Each number is 500 + 50 x the weight over its row's rms, rounded and kept within 0 to 999. Layers, rows and columns count from 0. Numbers have three digits each. The size before them is the row's rms in percent of the matrix's.

# layer 6 attention query, 512x512, rms 0.0409, rows 285-511, columns 32-63
077:465551527487625535552521512511476470455482438535500520430576504508571427481549508576521598499534
084:518455590509457533530441470514481517563537449461527495393511491510479464525490546486470446582509
089:499554492548386533489514504528508446546512562650495492585471514535500540519457562460502441534461
052:549456490471532495526512434499566473535483507563470540564516595535460551466421498523412461501517
059:461509478502416468542552543445516512432481472443568440344489453481574492535451494496556495570520
068:529518494484487510491448365511529582490537473476439585605467510589429515477485513423462469430460
061:516458550477484511510508432552526628568500524464454518541500520586485539518485560456527469515499
065:443459484529464462517557602486528437460441486466531489474501502431562490514500523517544498640494
050:491529556504460502416517525443459446531462529512525569507530431455471472471477395478536511605412
060:402529509519415452471529612431501449495418462506550435441470446468597464496494479514521482604493
056:485494518529462574608443479533509552503422484477479475493451552573455525533476499547447534489594
066:477517523505472491498504567457526416449496533489537430427545473489543420498508463452504494519403
056:423511466615473459520428503521531499543467533458564520455491573484495500515536496495537496425513
053:439584473532430504463571525511572461502527444539516506435487483481533500565544473529512459433455
067:497475492468503507482646592450512484439521523545490456430433403502528491538538464442520513505424
073:459535522495533470450587569497467381465491455551531430426500474440588399501505449494570513483462
055:442474474465438523573441426541507568472496523534447568471585571577590579496545568446516421520497
070:512541519494611484468551493464393474459459474469429461467490448591431431546474430586555565448478
056:476519555556427473465615495432496503540500438510543498570507537386483446472525526482468508530567
070:540542488467628592527476452495495565591535487532498521579489557582483622493473475553529483427475
058:453447628550483412482511505466428487468505524396366521552535509423415398501519495486375501558553
077:573505536472653546463501498416424529530491428513445519511520515509447579462515435576513525458584
064:523508490452537477579559459519553619535530512504507533504525465521475495382435520509537590512555
076:483395528566560471463564615439436520537488527476488549458466498436523571418467533547416513485534
070:602444548456517509473504447499385442502481482441496513546505521480435494458519351598510561452574
059:439530389558451491523438461582542448451445428469572519472505520481506496451458445486516542448520
069:537408559545523552424581565583360457531472522490534568495491543523439544527476510567548515457583
098:533524536404644569474511515485434499486498478526558467501516538540501537528491472555577482388533
069:506504447429481445452529519416637512563546476464521531455449519418516514505518572497543502455451
079:550427482436568566492494483439357511574469452465531488564496526425476566399479458590484563418525
079:330482466550501551522522503480490502464436483552497453410519450558656435595553598413540415636454
079:487386490509518530460397423475579458532564575427588548501460546543482511428518463533454491475430
087:471493483567487462493458521527457555498502447419508489413548512508555362522459520473547494610561
072:522509532507497501498528588479421572499533583480549589471508456468517603470463520506501611502602
082:462518455522481451492499468540543536528457526508511527477501513539561423651468455419513408665489
128:436440528428512500459414516451414609484505541497482644450431489570547481557534479425489480472487
122:485473576496546446472526473493466562530420554487498362515511531431484485527511488560438484476434
130:498470489474481542518514598558508453466487519470569413540538515519491514491552484527542474519573
118:465500518537457592524515416482440495466544466504588456521480498510488533500526426497490436514567
121:490535431539524490496451464530407453503591527505475453448480521484597499480426513393589472464495
118:556382477489655489412489458635556475510474494458462368544458456573597440550503530528471513525496
124:478502565497385460484499510456539416553489561502433411480476487608566479470445418457572505556422
127:541464612487466408530446417546483496458606549401411525525509537514504466495466544466551488493456
123:517517507511552490470484492545393495544517532573443525522434509464542479545545551531528510509587
124:555564518573535492454499511412563544556481489464479478503560560505463473422457466455467527547430
127:591404536461463490477474508486428486577442500525551465472509500462499450456480465460587506501635
124:447507476453554463534485526452504453559514440387516567491550527481505560472561463509542510535422
116:541493531388493511401464533520522442536512523507465514601545449455498490443508507476443546504431
121:541535510471565510462484551554489457495592536521461475491615455496475499536503539477500485500438
125:439606424501419553510522458517492491538461475487591392464542508476386479498435527427468521520542
123:462496477554522530556532580459558485539565461557423428447441585505434429389435497426506480473500
125:546476539508412536455500463545408542529473460490487547487523578487473515523506441514543504532594
121:441580614487536393509503529473526591601460480561469444564592512543451442503475454413446483572476
120:478472443566458477484550558448541484422497438452510438538456584561555467613489495495404490628437
126:384530407576567462553472470510642449460498536490432565393490448485544411531588461567626527420604
129:468383491461519498433501507455525526481525545525402489535504498482497564462527500525417510425482
119:504504586496554527459491479388534493467565497430521452510467515463486453463477482546609554488502
122:517523550514478544528487630435498516477436426561497516515468486516561482527513561570372537553578
122:551498477387579524491535501477451467451472557471551562484480536555556631441485459522542571432498
122:500524515463526555602435415548497461581420588517448548497511501545513555518543529541580478506447
127:524498515454447487548471442538513338447438492458426523551518484470575429476548481620509505493470
124:558524482446525449471427413512490475526483516482495517508550501441539549498525471435573550426446
122:458482550509534498521495470482456459565441536494503582539501511500530452498456423461468475630455
124:460573375559537454545518586550498486451468613504464563464538475567524473525456554451484512456482
124:456511586557463481547495476489522457429567454491457471474524528511497528527525507551449444459500
125:512503455534586481462521525543471492507497466463439544546581551554432493477470511496533531486493
124:541613446437530568554575489486553446395535615604568483504559582495470526540494483558397503548480
116:549429459507511464470561548518511520452530531451469536539512606532378528481498427594472555509571
125:464472451487418491507450448529490432398441539497464474538463417510532471459498548504506479537558
129:505515516406448465594525466401512519412476558513537468498502573520534468496502538548540477492496
127:505383472565466496383455490529549527432425449498596510478516532452459477517539464474516515494505
123:473388553492577528554522529494499492506442469509504513548531475501561483494540525476565506443483
125:477431488477462432465465479542548519467493513477470524441531400579483436536587486440487478485514
126:456494559463432499491528550519501549501537578550489486480482451510436627469528450594457498536475
128:459481511529605549466506529565532381466598354469460519406597489465453513524594518483459482548417
119:526482527459573529570464507555464551483503455507476520508494558550550511449446447563526480474539
126:564578401443575413449530541509485478539548526499532546556475528481536458490520506484512540440502
123:452471511581566548410546449476491478549563541500575506478490587431502550466485391413543473561488
122:535497566517525521485497541622564450562523538530469549542531493548407543490363533604552525442481
119:541421544451433549517575555541445553523535517546483495424461475439571529500542473527482520538447
124:503553574472605529527484468520622497471515433526537445543469506486535528564437445500508491530508
122:500444427555475501560561574433489552448512510514513527458448448533505471446507416451487470502499
126:550514524540357501556511545413478369573551550568544478498410425451499522449493464516447495465620
116:520465494466482505489587483434490540575522402477611509594500510494512589470528583522443483394500
123:485463595460422555492439452456466584554552455504508510524504553433472519445502420469425528522514
124:486521446489498561413479594514548483505507467528428522545514447459504508498509407510593490522423
122:466540425493440579549415377504486508487579478451493484550391503485470506497537469514545494509544
121:444589457525532545555501508538467515439574429489429529452574453449462467521460521611526523510552
123:478471467470473434443549493444448545480559521502485452536528482414498569538421456541513487504552
123:502483513426432572461506510379413495516427478495536590568481455508572539447502472441471488497482
121:492433500583426477460445510442535547488510397466567440501548513433502507537514563501421469554469
120:474441508515503500551500478519506415512503449471429419499528512444506517494507544429475523503599
122:551447509513485446465545455458526559496506533408531530485473487471594527570529562558579480571526
127:477504520584480598576485578525537441532508539452495501499516478442486557555505539454585450584616
121:574518541513443502452517525436484458454497463533410463509507574425479516556488480504519527443494
121:484519491446491419458572480436553477496373485562488579522588470493469519525570497546594467576536
123:487471509526518461579437517518493544526460522510389452556486446478420461480568549408504453548383
123:535534499594527513509474558406437569506466597438466503474444418505573526500508513473587501463532
128:481483529570559481444531492498460446467555463572468497395519509511583571501436587545518458448469
034:495408550466547479462629555497512487571484587505501456486427481519473465450464487496489428470556
036:467448540533539403544624474502514498534557452526512497540568526460485538518508457524553566507533
034:483477569484491545512477440442574448510532480558443479564566474531440542491524500541487513504453
037:530444464528453525440397506465525512535552526567529537447473453482505452439511528565533555520512
044:556546430514447417489472462526526570464512551549483462455497471461479556469482572469452459549442
039:579405499422570498568460487500512449542498487499441483474506561499488450507459535514428469471479
037:498520481443536489506555563455490554404557541526531494545456545439532477521511421470546521521541
044:577461514538574497534498521429473443536488446526512510527514507475545468475426532618529469397516
043:567438483467571491483421523477432482548534546529430492582517501494450451455386442518487525462561
053:479594467542408514510505526507570534525545529543543471422536429460497563482507515476512489561417
040:474462547371516556400498496555466449436475524445633519513539546422492566484524429556487553528519
045:488564433508447488548489485530479505511578467452495485439532446429446540496502448446470513562492
046:488499528518460589587479482503459455508493470404504486431446500483453507447522482470502480522522
055:478366547375570471395466556494451458527405463508527544539538576460464496445540402560557513502580
064:524436548449591543450464536489414542530401481450487482538522570408494454436544397618563479519552
058:500457517455620545407449605490414481564470487429570535552452479433509520466500442598514505524563
060:508435518473550482441449530437481486576422513437499486515531485486481431421529485522572560488535
051:495523438496515570451478452506485517404557465423522547487546502494538595521545442513508487514497
056:556402497439540575551456543485416445480501428487514547586479546491438479492449471519459493523603
058:535474570532509473458529556478475551554419495507482494527455486562525406478449470583575560425515
058:513503397480488436519469474470592603540503518487459576509478444500545504471571553514589536586446
064:468486463594384443580452499545554489495523596602486494469474434587508466514432519367455486463402
059:572494479440517508563458513591497450519513520457441449550463533391488473467484513495491455512558
066:505474451473552597467493579539430479557495462536555509568447505385504523480522467469527466465520
066:560628473521434471532524472576505531509480556548443533447503534563503389449457568492540564495440
057:464496526457490548463499577422494505454496404494555539491509473434530554440513468456572494588473
082:471476566465562545473529465521366548436564482502519452512487532477404541479474486506522419434544
090:474467462515417419548471486511605541497546545520576514475541491525546488497497527414476507593450
091:465515431528400466505520540565491488434473496464509527434489482576547443534491494436481492619478
150:565485561461528552438487490487452464548529493474463525625449538474450533429515468603485573384539
095:522503513490591529507547594425458441478439535521472511514484537442477508464422463586521604436511
074:555400490444498446519470438465621551519527433408553534610550520527521527491537505515502508604553
036:560611490455552358513551485479514553484479538374443465635538554521535478563509469426419469511515
037:494460499501603517501477527524523507519529561448455526505492527518568506580387501471576554509505
036:467438458396468483549455414458542448468524611479555584486417559494534504453534436465567495490495
036:416519478494458461450497517450447472437484494526497457468458497540475600495514559418527542563464
036:520488524461579475395439534528487441532488451496531542534458457456533546489536485481530503522493
038:485426530538502490577509525492563487467450515528543533498473554491394528580477446412429561494498
043:482590472537437483564502448448554503544481503543435557498490503522539522466512590460434483547434
040:482617420503395447599436534539504593417563513557500534404451493509487495475461541490483458583497
050:489587458588379459576525493449559564515556551537491490467533477485496519550503606447516493562440
042:427585544454541492450488476563405504526500505502499486480501484502448460484575435559558510545538
060:492399579472588499450462477459434447547413540452515445527449530506501514514453429555568474520568
047:484352488451544482514402516447382443607378500472471506603499480451550590472441448486478474374525
056:482374584494600509450468470514430457559455430424502499544497546493487460487542451585534513433581
054:544439463498573460465468522478486518509464512544457497578524487544556440450510479593584488475536
043:495337494538525443463471559486529460519467470499407449514470463553574488531423506536454526383487
046:502568511488434520530544525595463544482396439485516492427486560466516461477398447446455440497456
053:512513489588531455454468523454548573486466536528438455445522483600562511533406562534493566450403
066:504407566471554547393478561423419446564461464471522515616475546457499445490469447560556511539564
058:502580510539453503519573497582466480501534387424535497424483544476477447459549473491494476478522
075:504585394563437445608500476589562481505544529607485435388510498524493503507475551399493454524406
051:607453554489531564523432594525452511579524507450493586573506553515460558499489472547473503476485
059:495485528501492595542512433527457472470592464512537494479492548473467529562453497446462417496510
067:513569586494524525424510523491420423482554461481457496535405519408482543470497447548489460516550
079:458593452519501526533472494573425541489493578574480505356510479490521494509544547395456407518450
060:534529510402553365450454534408464432569409459478584457558546405418539515476424459462522538470539
070:562445499529546467445524605546499454567465457487473516532532547549484499486519463522498595480501
096:428560437540393419554489553487561465421480533521538488399493498521563545517534511385478525622490
089:580440519495614544480548519560466468556474518487468509583500574448402462495469436601596513413514
072:541513469500480451454435600430473474448398483476413521546541478513539526472529460578501575465507
083:530582532521617530493500520447449465472520481514462523519450556500490515432456521564497539403561
086:537539604491515508446460539409447473548472532553510558561474475474452518463548479560485563432587
114:607462522411520520459418486538509463487552487418498535644468538517460506464533459558445521446549
128:536519474522410534484436483571457557456597474503552485487542524525397498481412576407427491446466
123:505430570427546524547480480456478455545387521487550550569508521496514527377526487427554533494443
128:531532509605434559455432536512468529502542514538488462491470522507466427446532528591417483542511
125:504631491486528479616558570470470372516476531463467611520473451447523475494511600549469492407498
128:495476497422492513489454456601524490565508450506478511620506498461453553491502560469505512502433
131:536514462447491510591474455551477557560493522474441461526475516497447463461462569455462521427497
122:476604524538441471470454424477427538484453499497511439459383472490483527503588460489534459535439
120:499468413593433468523471515470470456590490600593570439490424508465523535501527451405507502571565
124:504563617466521437635405580490528502528488512500455634467447484517431518621523501457453480515490
134:529559474545443519557518522535518517551597494484526483467489397462389515551450506621470522497492
126:525482483430393447451495570429549502418503468498478494494553488501545463526504469485513480440560
126:508433531412567513476483509462511545517467497499482498564388554489553471482579529544549480509492
128:494487500543477461522477530446566565556458485482591529530484491481564310412504413426497477609414
123:512493486483519540494464488470425567473541467477587573586528504483531523531511447482531521457571
127:539579446464481520475464399610565617543552446502548544451493458474461490484467569529440536549416
125:533614530590507561458469598524398424531613530550490468602497486395421554562446460384428460502518
129:443546499594529567513414583468595545525501509427448494440473362577484532464512502461417502507429
132:433540479489434463502501576431474425443582413564410503420546445544555445550503539486560479522526
129:548457508549440449504464471439496507505562453543513551475501532490532507537514581534408514574436
123:549525521484400483576496467460522470514467487647528526495587551511442545429533493464542516470432
127:507414459503447453517401501409434589503450523470521485485389466448549524524567618460515492593504
121:452460447502498494524367535497494496583539495509496519467556492504493558459512504431586442514577
140:535545478506371503537454630561539414481433548460525493552564503466440532506485609524542535538541
135:532483510522468465491493595481482510505577491439565449536626510513476539421437432570587508440558
127:509516427568536543555509446593519527431518503519482526408344470429534515583474529568485492428582
132:514515461554538513548494428490500445520562463451510484591529581461379454418471468589465490531536
132:524531598533468476624454486517560492430510555520503527498476524527507397428452512449508493547490
128:478557448605475568424565531558406471564463415563554586558393434558534504508546539514502511534581
127:514486571482557485545532537484381470562474441463515505491540555530588493433486523554499535479501
125:493496477560508502551484557525447510498557500493492488539472505371497481505535592652470518478490
117:502492487450416482507453499509436500496527565568479444536501518471520583456451573456527528513443
124:460513461449570538540454520484582498477492490452455465518559504480441531486488573562474477519485
124:481493487425471524509561380514528488553522490470548448500552512522550526511482452447585492600478
131:503587548471400433436496562504556524497452484510517486431543501477539591497456523493427498613451
129:442480469407552560533409492430545509532509509487466535604455536459503528534526405522459525549551
127:588519414491544508437591479503532426451628453450463598515434503477566553511448524472636555486546
123:465586514489449469497515413635464429478538660497487478471476572460496534482490469489510513458529
127:478478498525361535539486510502568466494548504563490464514483456426420496509502515430364433543415
128:491566576530432504555532566489452461502490580427555526496461504510580539443503464514539467505480
128:457446438568541380548486501532523466567521480477506529531511505462603449533487422511532547585496
125:571484537432488508469469442496477602525489455477460550411479591573460489520517545464455505520415
130:473523515479465517506565508509430561552523503600532410484509542438483512433457485381568526486427
127:458480524523541418474504449438628496499513467578490553532479463474558463504396395579523481569484
127:490412524458391430388459535513468510504537534475580481485391513628530581420515461521506450534503
133:487533539469422518523475498460568503518594521551493523546517574546521580521458500513507489570465
129:510515500489478470529461427425611489377392426484497515511524525522532448455440450573525509463579
126:530489332512529546523551480451587513517439561489549531560495441503558529491538522470550517507540
130:460552489466437459428569566511515542499392415543526525548586510538460476529461487475428493457507
139:478577590549505452504510448478532464508539552603425480560610477442540439465547509589491461581573
131:522508456477650423426552465553505481474393479456415498569553497540497441608578567507530485480488
129:538411474537499421576508570463461490477536444543474456455605534475523479426444564471470505545441
126:534548481535439548501529554556488538524530547546505468555492505612578540499524431453451457486600
129:501504501436511506453414426594422552569561488473504623456603524522509579505508509446412503517472
123:559436530569432408513513468454443468495505567455420491414525522390466481513525457502609571483532
129:493591482418598515581479463512553451470520541448569495507560534463395462484488515511464483534421
128:503438522441463476572523492502424500505578434473520509384501473508484525485501510497498520496495
127:475527550513475482476439477443512422581409474480502539500534543566488440523402454443549503527494
126:492547473589492512489561410461453516403535482390604403526462498469453469481526435441603497606530
128:507423508453505464526498575550552560562515425422523508484561528519440486502545491574444509514497
128:473491489517512484478559365494480470455557496536490533486525542470537513554591594503448477467420
129:539529447486418548478505474546548479419529504495480421521493496570509481533475415536450516529639
129:524493477549592537407431409615568492548589503443518501429529504542521485476542539638554498496458
126:450558447525541533600532602526549533477542528528515507469490461491439461521498498445559494500502
130:499471456510444427469519421520565577484487458535531412467441516480412543458474524473487511529471